Each number is 200 + 30 x the weight over its row's rms, rounded and kept within 0 to 999. Layers, rows and columns count from 0. The size before them is the row's rms in percent of the matrix's.

# down: layer 9 MLP down (transposed), 512x160, rms 0.131, rows 385-406, columns 0-159
# up: layer 9 MLP up, 512x160, rms 0.263, rows 386-406, columns 0-159
down385,099,217,174,157,240,215,196,171,228,250,235,227,222,213,248,230,208,179,159,216,242,196,247,178,201,205,211,224,220,194,198,222,183,222,223,176,234,194,258,229,248,144,181,185,189,228,146,127,118,185,237,198,193,155,186,200,194,200,168,230,187,167,196,215,218,192,150,240,179,198,266,210,206,133,186,145,215,230,167,225,191,200,242,194,178,211,187,178,224,190,223,184,230,206,200,172,154,207,188,218,191,149,216,157,216,259,249,160,224,183,173,190,201,191,231,178,225,196,198,267,281,194,202,216,169,201,228,180,245,185,227,158,162,194,173,167,217,175,210,167,230,239,220,202,131,171,206,184,206,228,196,189,194,229,209,193,159,230,164,168,188
up386,098,159,178,240,230,118,211,188,208,194,205,183,205,173,176,203,221,197,187,217,219,234,237,210,216,215,220,219,182,205,196,177,158,187,144,214,187,166,191,156,263,197,167,184,239,163,178,260,220,216,182,192,205,175,212,185,196,235,240,245,189,169,192,198,217,241,202,257,145,206,240,116,198,141,214,163,263,156,188,169,220,210,272,190,209,195,145,219,220,213,229,221,209,202,215,167,203,239,221,180,172,248,233,194,208,260,174,181,219,201,222,208,235,230,238,240,241,199,184,161,224,195,173,238,179,176,185,181,206,107,223,203,168,198,188,165,179,174,204,188,217,181,112,206,193,153,204,203,194,192,236,227,236,204,189,203,229,220,187,186,212
down386,097,224,194,186,163,233,212,200,199,212,211,237,167,211,259,203,140,219,257,223,224,213,168,196,214,202,206,153,228,175,192,240,227,210,214,199,180,218,165,222,167,234,187,216,151,214,205,128,224,168,239,193,244,188,190,236,205,170,180,163,251,246,190,219,194,198,152,184,213,248,190,257,214,238,209,231,187,193,193,244,195,177,158,138,174,142,229,158,168,183,198,211,204,170,174,187,223,150,211,188,223,170,162,176,187,137,198,220,240,196,236,203,203,156,173,182,195,169,240,213,225,176,173,150,199,190,239,211,189,316,165,185,241,192,220,227,203,231,181,176,204,213,224,186,240,182,192,187,217,218,166,216,197,144,158,246,196,150,220,217,196
up387,092,214,193,230,204,183,161,218,211,200,218,208,223,240,169,139,213,149,185,169,239,217,222,185,225,196,232,213,168,222,225,197,206,231,210,190,238,190,263,168,199,207,166,160,152,156,159,240,202,197,254,187,198,190,250,218,184,276,245,185,162,216,226,175,261,209,259,210,219,189,151,210,170,184,199,213,186,207,195,230,202,203,191,150,194,231,184,208,217,163,223,161,250,189,185,173,223,199,281,199,189,166,201,172,173,204,169,240,189,124,191,248,178,144,224,207,204,180,243,215,189,171,146,165,189,199,221,154,162,213,184,219,204,170,207,199,263,204,177,166,200,176,231,204,259,217,220,187,182,206,160,182,243,212,176,143,248,150,218,190,186
down387,098,218,245,175,216,268,254,176,209,220,208,241,217,197,169,245,210,204,200,215,224,223,190,196,200,168,236,167,185,215,202,163,219,244,187,211,194,201,182,161,247,176,150,178,208,183,167,141,221,224,217,224,159,189,195,169,174,225,186,188,219,217,221,209,211,170,196,259,179,266,238,157,229,174,219,241,240,209,194,147,175,229,226,194,154,211,240,190,222,138,191,215,200,135,201,208,215,162,218,195,162,172,156,157,196,204,181,126,189,219,202,209,185,183,220,201,213,227,208,260,216,190,224,173,155,124,226,182,231,246,129,211,159,183,214,198,207,233,160,210,195,166,197,235,234,192,233,183,167,160,162,210,228,254,193,245,184,220,153,183,191
up388,092,230,268,205,220,184,209,172,238,196,214,199,217,253,155,223,252,196,172,194,153,245,244,201,230,220,186,177,194,213,170,192,163,193,236,260,223,187,209,196,169,179,182,272,204,195,192,166,172,266,243,243,169,227,297,181,173,207,182,242,205,163,212,225,211,180,187,207,182,129,196,196,222,189,140,229,221,184,191,165,193,197,219,163,183,174,237,193,234,182,222,191,167,178,209,206,217,239,204,264,211,243,151,190,225,200,170,204,191,221,204,185,177,161,137,208,202,166,190,143,248,170,201,221,174,195,201,255,249,232,200,187,229,179,248,193,184,193,181,225,145,182,223,200,171,173,213,194,191,190,173,194,195,203,165,178,211,129,232,231,222
down388,085,180,146,183,170,231,216,234,154,219,200,195,172,124,197,169,208,210,192,193,232,156,183,224,237,139,208,188,223,235,224,167,207,225,184,187,210,214,196,209,213,210,230,173,165,187,209,238,180,199,168,163,182,152,128,199,163,168,238,120,198,264,198,208,222,206,239,211,159,231,207,216,131,166,217,151,174,211,195,240,213,208,208,192,206,198,163,163,190,223,171,259,194,220,182,200,187,193,203,167,239,204,215,201,175,208,247,217,237,246,186,215,203,168,234,220,182,227,243,190,204,223,252,160,219,181,230,153,174,197,217,199,216,261,194,163,215,247,197,155,233,211,193,229,240,227,187,159,172,241,206,192,234,159,196,256,253,256,187,230,175
up389,107,166,237,227,193,176,179,206,195,186,128,170,206,204,260,203,184,149,206,182,177,185,212,226,169,178,203,236,179,121,201,164,243,221,230,241,184,202,224,209,217,168,145,157,228,177,185,203,228,209,165,192,172,177,206,220,227,185,195,172,185,233,209,189,206,203,222,198,199,251,205,209,201,181,175,222,222,230,232,261,181,164,175,205,176,204,177,189,177,210,212,220,148,274,201,203,204,166,197,281,187,241,229,213,200,268,258,218,175,215,208,210,190,167,190,231,215,205,154,227,225,259,170,207,164,260,206,222,212,197,182,184,217,218,201,153,232,248,191,213,169,162,172,172,220,144,196,191,296,207,165,181,187,197,185,144,170,211,171,256,184
down389,102,173,189,153,190,196,219,198,241,207,167,169,218,246,225,149,208,186,173,200,188,206,144,208,223,228,210,151,203,197,224,202,186,186,222,214,148,199,217,171,188,186,211,222,297,223,249,166,180,142,197,194,255,207,180,234,206,217,210,237,204,222,211,220,222,175,203,224,183,214,212,193,153,204,196,165,203,135,188,151,150,176,198,161,177,214,210,199,277,200,224,197,163,259,278,228,203,187,224,183,181,204,178,201,177,204,231,193,212,215,233,184,171,216,199,212,234,181,209,231,135,177,182,186,230,179,184,172,225,229,193,267,193,154,219,173,249,179,208,178,199,212,196,199,124,220,185,252,180,169,208,301,186,193,187,250,190,156,204,207,215
up390,100,218,200,172,232,224,203,226,136,197,174,205,203,192,225,205,209,156,208,166,215,252,274,238,178,180,178,144,202,180,150,212,147,241,137,204,245,222,160,236,235,212,168,153,230,176,211,226,210,238,227,211,209,220,171,214,272,172,185,218,167,180,238,193,187,246,169,250,195,212,235,154,233,206,167,225,237,132,211,171,187,242,220,179,234,176,175,215,162,182,193,179,198,209,207,217,211,232,141,223,180,210,215,176,232,200,150,150,160,205,175,177,151,220,229,226,147,222,217,195,180,250,190,234,196,222,257,184,247,216,211,202,163,174,196,183,191,148,229,201,238,212,169,238,160,203,223,175,179,180,206,174,206,237,208,218,216,218,188,190,246
down390,094,187,218,170,199,159,229,169,266,231,254,197,173,190,188,276,241,186,190,213,191,195,216,192,213,192,220,224,177,231,189,210,200,250,215,206,219,122,218,210,221,259,223,165,122,247,205,171,220,173,170,208,206,226,208,166,204,179,189,217,195,221,205,225,206,159,212,219,212,293,180,190,167,139,190,216,239,172,184,157,219,240,185,210,196,244,173,187,206,194,217,217,202,203,234,203,235,204,241,164,219,164,225,189,223,145,235,212,235,156,214,230,142,217,186,198,180,189,206,220,210,211,213,186,171,213,142,154,244,179,144,215,152,186,184,213,204,187,198,211,134,174,176,210,211,163,196,203,122,229,167,215,232,200,167,188,192,191,203,268,171
up391,101,200,142,162,246,161,206,209,242,165,211,209,172,208,190,215,180,169,265,142,215,148,204,214,242,217,212,193,203,217,191,191,176,220,174,204,163,184,260,231,197,246,151,183,252,191,216,176,260,184,193,180,193,173,198,147,229,200,204,141,134,189,261,270,230,246,224,208,187,217,190,166,222,173,225,203,246,195,165,228,170,212,215,193,191,201,192,228,188,159,188,239,166,200,230,182,157,208,155,229,167,160,173,203,203,191,156,213,189,191,200,212,228,179,244,166,247,221,204,163,246,254,196,216,194,221,219,201,263,195,162,168,147,180,159,200,190,195,146,196,245,190,217,179,203,215,171,249,197,239,216,196,190,198,176,198,224,271,204,228,219
down391,105,224,231,234,234,153,205,168,209,198,183,234,246,189,189,223,181,173,233,130,214,171,137,165,210,217,233,158,228,164,226,251,209,199,255,144,183,246,192,254,207,178,186,160,222,242,197,142,186,215,221,183,180,247,193,209,223,246,206,127,184,161,213,243,210,248,227,202,193,144,186,181,247,187,251,245,175,223,177,169,215,267,190,187,157,215,217,224,186,189,205,187,163,152,139,179,232,215,213,164,220,159,195,201,242,155,240,206,191,216,213,159,223,204,175,229,168,155,179,158,218,211,175,241,170,214,201,233,186,151,198,206,194,275,197,211,180,187,208,196,205,163,194,220,209,165,215,241,213,197,206,195,188,189,185,210,228,182,218,226,180
up392,097,189,181,222,176,190,239,183,181,174,169,231,171,199,159,168,203,202,210,207,203,185,167,206,200,183,217,185,230,169,157,183,191,217,206,189,261,209,208,214,186,249,250,166,194,175,142,177,292,204,243,242,175,208,226,163,178,207,213,165,227,190,208,236,143,200,194,163,215,207,196,200,236,135,130,226,232,188,210,186,214,230,155,194,167,149,196,232,207,186,172,200,194,210,192,183,183,222,206,164,212,237,235,165,247,173,124,212,195,237,179,186,258,227,152,267,240,196,177,196,216,198,215,213,194,210,233,233,208,190,151,145,206,276,196,158,193,220,214,220,246,184,203,215,234,175,120,224,216,208,209,194,203,233,159,212,215,228,219,256,207
down392,098,212,207,191,181,201,141,192,215,241,256,194,233,168,207,188,204,159,160,234,195,180,156,163,171,192,234,204,189,185,199,177,193,200,253,176,203,228,179,162,171,180,232,197,208,193,193,207,233,202,170,210,158,193,218,316,289,245,168,186,201,232,222,143,239,189,205,217,167,204,250,182,199,226,246,206,204,166,154,173,179,216,212,171,252,242,185,191,211,202,130,187,192,183,199,210,204,161,232,179,206,152,186,208,234,152,180,251,221,160,214,178,189,199,191,166,191,206,188,241,219,226,221,176,223,191,194,200,196,186,230,205,215,205,173,214,212,205,261,204,161,116,163,213,205,206,231,165,275,210,247,186,163,150,199,222,211,156,207,199,222
up393,103,189,167,227,236,115,196,180,179,176,219,198,169,210,214,196,171,233,239,155,228,237,198,180,208,168,240,199,193,135,242,243,235,234,207,202,212,204,188,239,244,168,219,241,187,240,149,211,208,231,170,208,143,223,223,189,180,130,216,169,235,279,169,176,180,187,167,219,211,179,171,210,222,204,260,239,209,172,197,173,192,192,210,223,185,162,181,206,260,207,203,204,176,159,171,164,201,238,178,189,170,183,221,209,213,209,179,270,192,231,177,233,182,239,219,234,232,183,207,219,209,159,146,176,158,218,194,190,180,179,155,223,189,179,235,188,213,208,247,235,187,192,183,141,152,256,196,227,212,189,244,195,223,200,219,177,179,149,202,150,241
down393,106,231,225,140,227,181,294,240,174,219,191,188,207,177,184,158,166,189,141,251,209,209,256,181,205,215,161,196,210,165,189,208,221,176,225,200,151,234,173,170,186,197,225,191,162,204,217,300,197,196,232,179,183,223,240,258,177,244,210,170,197,186,147,172,219,216,183,172,211,253,241,193,230,210,210,198,199,160,187,189,160,201,191,206,230,176,155,240,167,244,209,209,210,194,195,153,245,174,213,201,228,199,166,231,225,129,239,184,156,197,175,240,230,197,174,244,188,178,233,206,252,194,177,222,192,212,198,188,204,182,220,201,164,212,179,177,212,157,246,189,203,197,207,192,191,112,136,179,220,182,217,231,242,238,184,206,195,202,226,182,215
up394,099,216,215,191,209,212,218,232,252,191,213,196,135,174,182,177,185,185,182,223,155,192,240,149,205,147,207,162,247,202,179,228,248,176,235,236,176,139,198,203,219,175,182,181,188,255,168,164,249,231,181,190,222,200,172,218,253,253,192,199,159,193,177,236,212,211,196,192,178,260,245,198,209,218,218,246,201,180,203,199,205,212,172,152,189,215,212,155,214,202,267,231,136,153,182,141,164,223,241,257,229,259,177,215,207,223,226,192,172,235,135,182,249,118,185,176,157,223,223,200,204,169,187,232,226,200,158,209,174,215,221,208,195,223,212,204,143,222,227,197,148,232,209,199,188,220,219,201,167,192,201,210,144,202,173,193,188,202,227,182,195
down394,099,181,172,184,198,258,238,196,161,226,222,179,219,185,179,147,140,206,189,134,175,215,185,213,198,234,172,168,164,258,188,121,174,190,197,220,260,235,229,192,165,210,175,263,212,201,222,212,184,211,216,206,223,182,244,184,175,198,172,186,217,198,224,243,218,216,170,164,184,190,246,203,248,173,175,210,198,178,173,210,206,210,227,198,253,155,156,189,231,178,156,158,214,166,247,174,237,158,236,190,257,217,241,280,156,149,213,188,224,176,261,189,174,187,194,156,187,185,209,221,221,164,188,187,180,194,217,189,227,216,246,191,168,195,208,231,249,174,217,250,243,198,227,201,185,207,240,189,186,177,256,197,241,168,177,161,203,200,174,227,194
up395,097,174,242,223,161,209,190,243,269,181,224,257,221,181,171,191,194,218,201,237,175,222,192,243,267,204,189,229,170,191,212,261,227,182,185,222,178,231,245,159,197,200,192,179,134,159,208,225,218,223,199,141,192,208,196,193,179,256,182,201,216,163,143,207,208,207,183,201,209,160,217,165,161,177,203,193,176,213,232,170,219,180,226,158,219,221,186,132,165,227,218,247,154,203,188,187,183,217,198,228,185,173,209,196,217,144,197,166,224,186,195,196,282,213,210,183,158,179,172,163,173,155,167,190,218,203,189,200,191,218,248,198,180,216,245,165,253,190,178,180,181,188,241,264,220,173,195,208,267,228,190,179,190,215,143,182,213,249,182,260,244
down395,093,195,198,174,134,213,231,218,182,208,171,176,207,200,194,195,255,192,195,172,244,266,150,199,228,178,265,183,231,174,200,152,214,187,150,239,245,219,211,183,218,195,180,230,211,202,249,194,181,156,215,181,164,170,205,183,181,211,235,199,192,156,215,168,224,191,196,217,228,210,196,214,225,200,203,192,216,250,172,234,202,217,168,225,199,166,212,183,193,207,182,214,213,199,189,149,150,223,257,133,111,203,172,166,252,199,129,214,214,165,160,190,234,237,205,219,177,208,232,213,196,173,184,189,231,180,177,183,254,229,154,175,237,195,145,190,178,215,257,228,199,240,212,204,214,216,192,179,236,179,239,158,235,255,187,256,123,207,192,205,190
up396,106,188,219,209,196,193,219,200,200,157,196,223,209,188,209,181,184,169,225,228,181,234,188,193,179,135,203,169,209,218,189,234,235,194,257,215,207,218,188,247,199,197,189,155,180,233,163,217,207,234,184,207,248,178,238,229,170,187,191,212,195,204,205,192,300,225,205,219,237,205,145,250,239,175,173,177,225,211,209,122,173,157,126,190,268,191,180,155,229,279,229,241,241,155,192,159,206,179,200,170,273,177,226,194,182,157,204,149,206,147,170,203,212,176,142,175,196,175,194,218,171,143,166,211,145,218,185,213,202,166,218,228,228,198,241,191,182,190,175,215,224,242,196,203,246,195,254,201,198,228,182,190,208,195,227,199,177,183,209,206,230
down396,105,224,176,209,206,181,240,254,243,205,225,200,236,210,234,234,171,188,196,168,236,216,212,176,182,241,195,200,203,195,180,220,188,150,168,181,198,179,164,250,224,186,203,246,242,146,238,160,166,200,173,197,212,210,215,222,209,186,147,230,196,210,166,232,167,195,159,176,131,184,236,183,185,217,222,168,189,192,165,242,242,213,214,212,172,222,229,173,184,175,198,233,161,230,196,184,215,220,184,216,154,196,218,228,236,234,193,195,175,225,224,191,271,238,171,171,188,183,208,188,266,240,193,206,206,222,208,211,201,226,215,231,151,130,121,183,149,193,205,181,188,211,232,203,232,199,145,187,212,173,192,230,248,165,117,156,120,208,245,207,215
up397,094,201,206,220,180,200,159,228,258,227,247,198,130,181,191,200,226,164,228,173,182,235,252,163,205,219,186,217,221,211,203,246,210,187,196,150,232,174,199,141,214,190,179,192,194,126,172,227,202,171,204,239,186,190,190,216,161,232,199,158,225,241,191,199,271,183,281,179,157,180,239,273,138,223,170,201,194,190,202,172,207,224,192,186,175,203,214,184,185,214,184,199,191,174,177,182,143,212,185,154,198,194,213,230,146,160,225,203,241,179,241,153,200,209,195,241,219,214,222,214,212,278,184,173,180,267,204,178,165,170,247,168,197,212,206,188,189,233,195,187,133,200,209,215,243,234,215,207,206,165,240,169,185,222,183,194,198,168,255,223,227
down397,092,221,199,175,170,181,193,258,187,204,209,198,269,206,179,250,210,158,177,214,224,162,196,185,178,204,182,203,209,233,201,176,194,229,228,284,138,213,179,239,109,199,137,195,157,201,211,168,163,220,146,219,216,219,149,252,201,185,213,175,225,187,180,181,148,219,212,250,213,245,192,170,237,185,226,195,171,205,191,218,207,246,204,216,299,252,238,167,221,186,191,201,158,222,160,178,220,206,187,160,224,201,165,224,210,183,177,192,197,234,168,221,223,238,224,198,244,173,202,180,164,245,202,217,193,165,182,200,200,205,189,216,189,162,243,235,217,198,201,196,282,197,218,185,206,173,172,199,199,219,176,164,256,183,181,160,190,161,165,209,173
up398,099,266,217,197,176,177,169,213,125,132,252,182,211,158,138,215,196,183,226,162,216,194,243,225,212,182,212,220,201,168,207,269,254,212,226,197,192,233,210,181,184,199,267,207,184,150,193,190,197,233,196,196,164,228,211,199,145,186,232,208,219,187,185,260,157,140,216,182,209,200,243,191,224,189,224,239,207,196,203,143,181,168,211,191,229,246,205,190,163,147,214,210,241,169,202,252,189,150,198,228,180,230,233,186,200,186,203,152,165,259,205,202,205,213,181,210,207,198,163,161,215,243,210,237,214,190,218,244,183,288,151,217,217,190,245,198,206,238,174,195,193,186,158,180,211,126,158,183,206,206,172,201,195,189,183,216,189,187,200,158,190
down398,096,179,166,216,186,224,196,165,214,215,208,206,192,178,209,181,202,165,181,180,184,138,205,221,176,198,197,206,198,180,188,161,204,262,214,198,149,202,204,202,244,245,175,151,197,163,246,192,193,188,166,268,177,176,203,205,158,210,220,208,220,182,169,172,255,187,189,156,239,208,157,226,205,291,262,233,149,227,139,149,218,226,194,202,220,168,181,209,244,194,193,220,201,258,175,261,233,217,213,136,194,217,191,195,222,188,182,157,204,209,187,202,272,228,207,211,186,239,211,174,179,177,224,183,211,213,171,187,177,218,213,184,226,171,190,165,233,190,210,252,235,213,207,166,276,269,183,239,173,150,217,199,183,204,209,259,148,213,202,182,177
up399,101,181,184,216,115,201,264,218,196,231,194,165,195,190,192,205,192,226,205,188,219,252,219,211,165,237,204,243,301,216,220,156,239,144,217,177,203,230,225,192,187,248,195,219,231,200,213,161,220,190,229,171,218,160,230,153,230,185,198,184,205,182,142,218,222,163,206,194,176,121,211,216,136,237,158,215,240,186,190,259,222,182,193,154,194,183,160,173,190,173,201,181,166,209,215,218,231,180,184,184,192,210,155,198,180,185,189,228,218,218,223,161,173,190,241,149,238,196,192,192,216,249,244,203,206,118,258,227,263,159,181,184,227,203,189,203,218,178,169,226,207,211,228,161,169,230,172,179,189,217,216,191,214,229,182,216,217,198,217,235,157
down399,100,216,188,184,177,188,225,216,242,155,148,194,192,204,146,224,201,188,190,214,198,225,182,158,195,259,212,228,220,176,205,174,164,205,161,168,210,195,259,209,236,174,195,164,209,227,182,166,208,204,195,235,221,221,225,230,209,249,134,235,229,154,211,155,199,178,198,198,159,208,219,209,229,254,158,197,184,262,173,194,229,179,188,223,237,216,184,222,175,203,188,164,206,202,210,208,263,172,152,200,206,219,266,123,154,197,206,183,192,173,149,226,194,178,184,212,205,158,298,198,171,186,226,191,167,189,205,185,222,272,180,175,268,223,237,178,243,236,190,216,212,195,183,207,196,219,187,168,197,165,247,225,222,128,176,177,178,215,191,242,221
up400,096,207,197,156,175,197,224,243,243,180,166,236,208,198,257,202,221,207,239,207,194,191,195,197,193,219,268,229,174,173,207,226,185,155,200,245,171,199,147,182,229,231,169,199,187,206,179,157,246,179,230,185,185,171,189,161,211,241,194,182,238,166,153,219,173,221,287,205,265,192,181,216,184,209,246,238,195,216,181,171,219,158,152,144,190,184,235,240,200,153,246,185,192,212,164,194,181,231,164,228,212,168,239,138,213,170,185,231,198,207,262,171,195,196,209,227,226,194,209,202,195,169,191,232,200,189,154,213,168,255,135,167,197,225,229,224,178,150,250,176,171,170,161,227,243,185,182,187,168,227,157,225,188,182,170,235,240,225,212,197,232
down400,103,236,195,189,233,223,217,150,192,222,240,204,231,197,154,189,198,178,192,214,214,166,207,168,212,182,184,244,212,181,204,214,151,216,198,227,159,217,220,232,244,219,250,176,181,193,212,174,253,198,210,214,207,226,245,179,165,177,177,233,166,195,224,135,183,239,176,200,194,237,202,204,226,204,220,176,248,180,235,151,254,252,226,177,164,213,173,220,204,228,205,199,234,182,217,136,154,210,170,175,183,150,239,128,167,141,214,243,200,168,200,189,210,212,155,217,225,162,156,201,188,222,233,190,212,194,212,248,151,192,200,206,221,269,210,168,164,252,271,238,213,204,201,150,203,136,150,174,208,214,209,191,214,179,193,220,179,177,203,211,128
up401,091,214,205,220,234,230,175,203,174,170,173,159,226,124,180,217,221,226,226,173,165,220,228,213,229,130,224,170,182,192,187,196,259,223,223,185,164,209,168,159,154,174,217,171,129,142,162,173,199,248,241,201,214,246,245,201,235,201,235,210,189,177,172,194,209,198,160,217,217,218,203,263,142,184,203,170,253,184,217,214,188,215,198,174,227,230,196,207,235,229,195,214,237,234,157,141,244,171,140,200,169,251,227,197,219,215,202,208,198,190,173,221,219,232,219,223,143,191,209,190,225,234,205,196,218,155,209,213,232,195,150,218,242,197,165,201,252,232,158,248,220,189,211,220,226,160,171,155,152,226,209,228,195,184,202,183,182,171,156,202,249
down401,090,201,183,208,190,270,173,181,227,185,203,224,198,264,214,201,186,172,208,216,185,141,246,181,248,202,190,196,169,213,248,203,180,211,173,274,163,203,213,202,206,138,172,174,224,182,206,219,218,214,162,153,184,203,140,249,199,186,182,213,148,189,198,189,231,208,126,214,147,245,198,221,219,233,200,228,218,210,191,222,225,181,225,222,206,167,205,233,249,157,202,155,186,212,225,255,166,143,176,141,181,246,219,200,222,223,258,168,230,147,181,190,237,214,182,128,182,194,200,211,226,172,243,205,209,244,200,238,180,188,192,186,166,219,176,183,205,144,214,172,236,244,246,213,197,217,190,248,183,221,166,165,168,212,233,227,199,206,196,149,208
up402,094,168,230,261,219,193,252,271,215,249,187,176,194,236,174,231,181,193,203,156,231,220,253,242,222,193,227,178,245,224,227,200,265,218,182,188,178,170,159,178,185,203,178,149,194,148,183,195,204,162,254,189,260,227,203,232,255,203,191,192,160,166,231,260,178,221,185,203,174,202,216,186,135,184,149,221,214,157,211,213,181,252,173,188,122,189,188,161,206,212,197,188,224,190,248,178,207,258,218,199,185,182,169,209,164,239,179,205,255,215,188,174,159,159,240,224,175,193,203,233,240,153,186,197,159,230,204,197,210,156,208,187,206,218,234,199,180,204,215,170,219,218,176,157,170,204,201,194,210,249,186,222,141,207,192,238,163,173,181,180,217
down402,094,234,190,208,213,238,176,190,212,193,200,221,241,240,205,186,238,192,203,241,208,219,235,191,233,231,197,251,204,205,198,219,176,248,207,249,195,177,168,179,263,170,205,109,141,166,229,242,204,182,163,198,166,267,180,198,179,225,221,234,216,238,238,145,186,214,189,185,185,229,190,195,241,201,226,213,203,146,155,136,209,231,236,235,175,189,196,163,237,150,190,207,165,193,172,240,172,212,185,229,184,132,180,215,175,156,189,233,180,161,196,161,198,234,234,209,183,190,186,152,159,205,191,204,203,224,249,207,198,205,194,189,189,188,172,182,183,277,194,207,263,235,150,226,191,181,234,166,149,228,157,203,227,150,213,213,194,234,170,194,194
up403,095,197,199,202,230,128,184,217,182,169,178,208,154,254,202,154,254,201,210,131,170,205,184,215,281,235,179,241,202,230,232,186,248,181,168,151,203,207,220,262,214,179,182,233,185,203,235,223,216,234,149,202,217,226,201,207,185,188,237,225,214,155,191,221,218,215,157,249,200,191,220,193,172,221,199,217,191,180,209,153,248,208,164,159,204,170,192,171,148,191,228,206,132,233,205,260,264,199,238,172,183,195,180,199,184,240,191,142,138,234,140,204,186,158,216,220,198,203,185,198,196,201,222,184,162,185,199,228,191,233,224,232,177,133,237,207,197,169,219,234,195,205,209,249,147,169,217,206,206,234,171,251,185,211,182,201,183,172,180,220,225
down403,094,180,177,171,177,271,227,243,216,219,209,209,196,146,229,219,135,256,225,183,131,201,167,215,227,182,239,158,180,188,185,226,194,202,230,193,178,197,201,186,215,226,183,142,222,233,162,181,220,175,183,222,128,210,204,193,206,157,176,166,245,231,245,168,185,162,196,206,174,202,195,212,192,242,203,257,158,195,222,171,192,225,196,198,170,165,202,252,196,179,256,179,206,177,207,209,245,216,204,221,146,163,207,209,175,221,228,222,239,241,201,171,168,210,131,146,192,200,182,208,191,252,179,177,206,163,214,180,168,219,180,236,207,250,218,239,243,177,191,212,179,245,164,170,210,201,177,198,204,160,282,189,244,227,195,238,220,217,184,145,168
up404,097,234,176,161,120,208,201,162,188,226,234,259,249,167,233,152,250,256,230,234,189,222,230,207,163,224,139,182,247,161,234,207,219,176,181,184,230,132,179,187,198,228,226,217,258,221,230,159,176,201,245,174,212,179,197,196,256,168,208,198,181,164,192,247,194,219,227,223,211,184,249,216,256,206,206,189,144,215,212,231,197,212,198,207,200,182,220,151,140,170,194,185,201,183,216,222,253,249,212,218,196,190,140,194,195,171,182,183,183,202,199,167,198,213,155,207,228,174,163,181,174,226,176,177,257,181,189,194,229,186,173,204,187,245,222,173,206,207,135,178,182,187,178,202,189,235,138,207,159,241,193,187,231,241,199,206,192,174,235,246,212
down404,095,218,221,170,246,216,193,159,195,220,174,205,208,221,201,221,193,213,211,209,170,183,227,171,197,183,260,225,154,236,188,195,150,173,248,164,213,161,201,246,198,195,202,157,228,256,166,204,213,224,233,231,237,169,182,194,208,171,166,192,220,228,186,188,178,256,213,137,209,221,228,187,210,165,223,164,147,253,198,178,219,186,159,166,229,213,223,192,167,195,231,206,259,166,226,228,186,175,183,196,277,189,243,234,192,221,169,198,140,207,162,194,243,191,154,121,217,208,234,180,271,202,201,166,165,168,222,221,206,182,218,204,222,206,172,236,186,261,170,269,220,230,188,218,133,183,176,217,196,165,194,206,153,190,225,179,206,201,234,176,165
up405,097,216,200,228,176,202,227,125,162,217,244,161,175,198,173,261,166,203,194,141,174,198,219,226,218,197,176,207,197,188,199,156,199,182,198,223,178,203,240,217,200,204,217,228,246,155,169,145,226,194,184,136,195,224,237,148,251,208,194,215,212,189,131,239,176,189,269,241,269,204,234,237,177,235,168,211,200,209,246,185,201,221,208,261,173,168,201,229,206,153,167,183,222,179,217,249,222,285,214,219,188,162,200,178,225,217,192,228,201,229,202,134,223,212,212,204,203,237,144,160,204,213,219,208,184,189,214,213,197,208,184,191,207,243,181,181,204,201,164,136,193,253,205,175,197,204,191,154,202,187,169,190,218,212,172,162,123,223,205,191,227
down405,096,214,178,198,180,171,179,215,186,169,221,228,152,167,252,202,222,169,217,173,168,117,174,196,135,192,205,212,202,205,182,187,201,183,185,212,182,230,142,165,194,182,178,170,184,223,264,213,212,229,191,197,249,240,148,190,219,227,211,209,139,198,174,225,240,213,234,206,196,178,241,222,180,166,242,173,170,176,209,246,245,217,230,176,208,234,209,228,184,214,175,238,175,196,202,190,170,197,229,204,221,221,187,165,235,148,219,200,157,206,178,225,203,226,196,200,212,181,112,176,213,206,179,152,222,230,201,268,158,147,188,213,169,160,207,206,200,166,229,196,207,188,221,176,245,167,202,242,192,164,239,206,258,227,204,252,209,167,190,292,241
up406,093,219,172,230,163,209,168,218,149,174,171,205,231,223,237,125,147,210,245,204,208,224,237,182,201,195,225,220,189,140,192,243,190,167,170,158,226,235,210,181,216,233,211,152,193,252,163,199,158,229,216,174,242,144,130,197,192,169,178,219,229,173,226,211,231,171,239,263,197,217,160,197,194,195,198,193,206,244,235,190,192,182,161,211,175,208,219,222,150,164,225,184,204,228,276,219,212,230,164,216,240,240,197,189,181,183,207,214,222,148,183,263,203,238,190,214,216,124,222,188,199,172,177,219,183,201,228,254,210,172,122,203,198,243,193,208,185,209,142,174,205,185,144,195,205,215,204,220,189,215,215,193,206,196,204,204,164,208,257,191,245
down406,093,205,192,163,195,219,211,226,181,137,178,226,201,227,224,214,206,166,176,214,222,149,169,211,180,188,196,209,228,214,191,92,197,213,251,203,175,184,263,225,151,229,135,270,185,209,189,240,201,198,162,187,167,168,245,248,201,214,165,144,206,199,176,213,204,183,232,143,246,209,165,174,190,235,266,183,188,230,205,181,183,194,193,143,219,210,209,198,211,257,183,209,202,221,172,203,160,227,235,183,205,263,168,260,187,183,278,182,181,178,247,229,238,203,229,231,176,192,193,183,189,201,205,171,204,171,212,227,211,212,211,180,208,206,172,151,216,201,204,191,190,199,212,201,195,154,222,227,203,176,123,156,165,223,171,221,201,242,183,243,213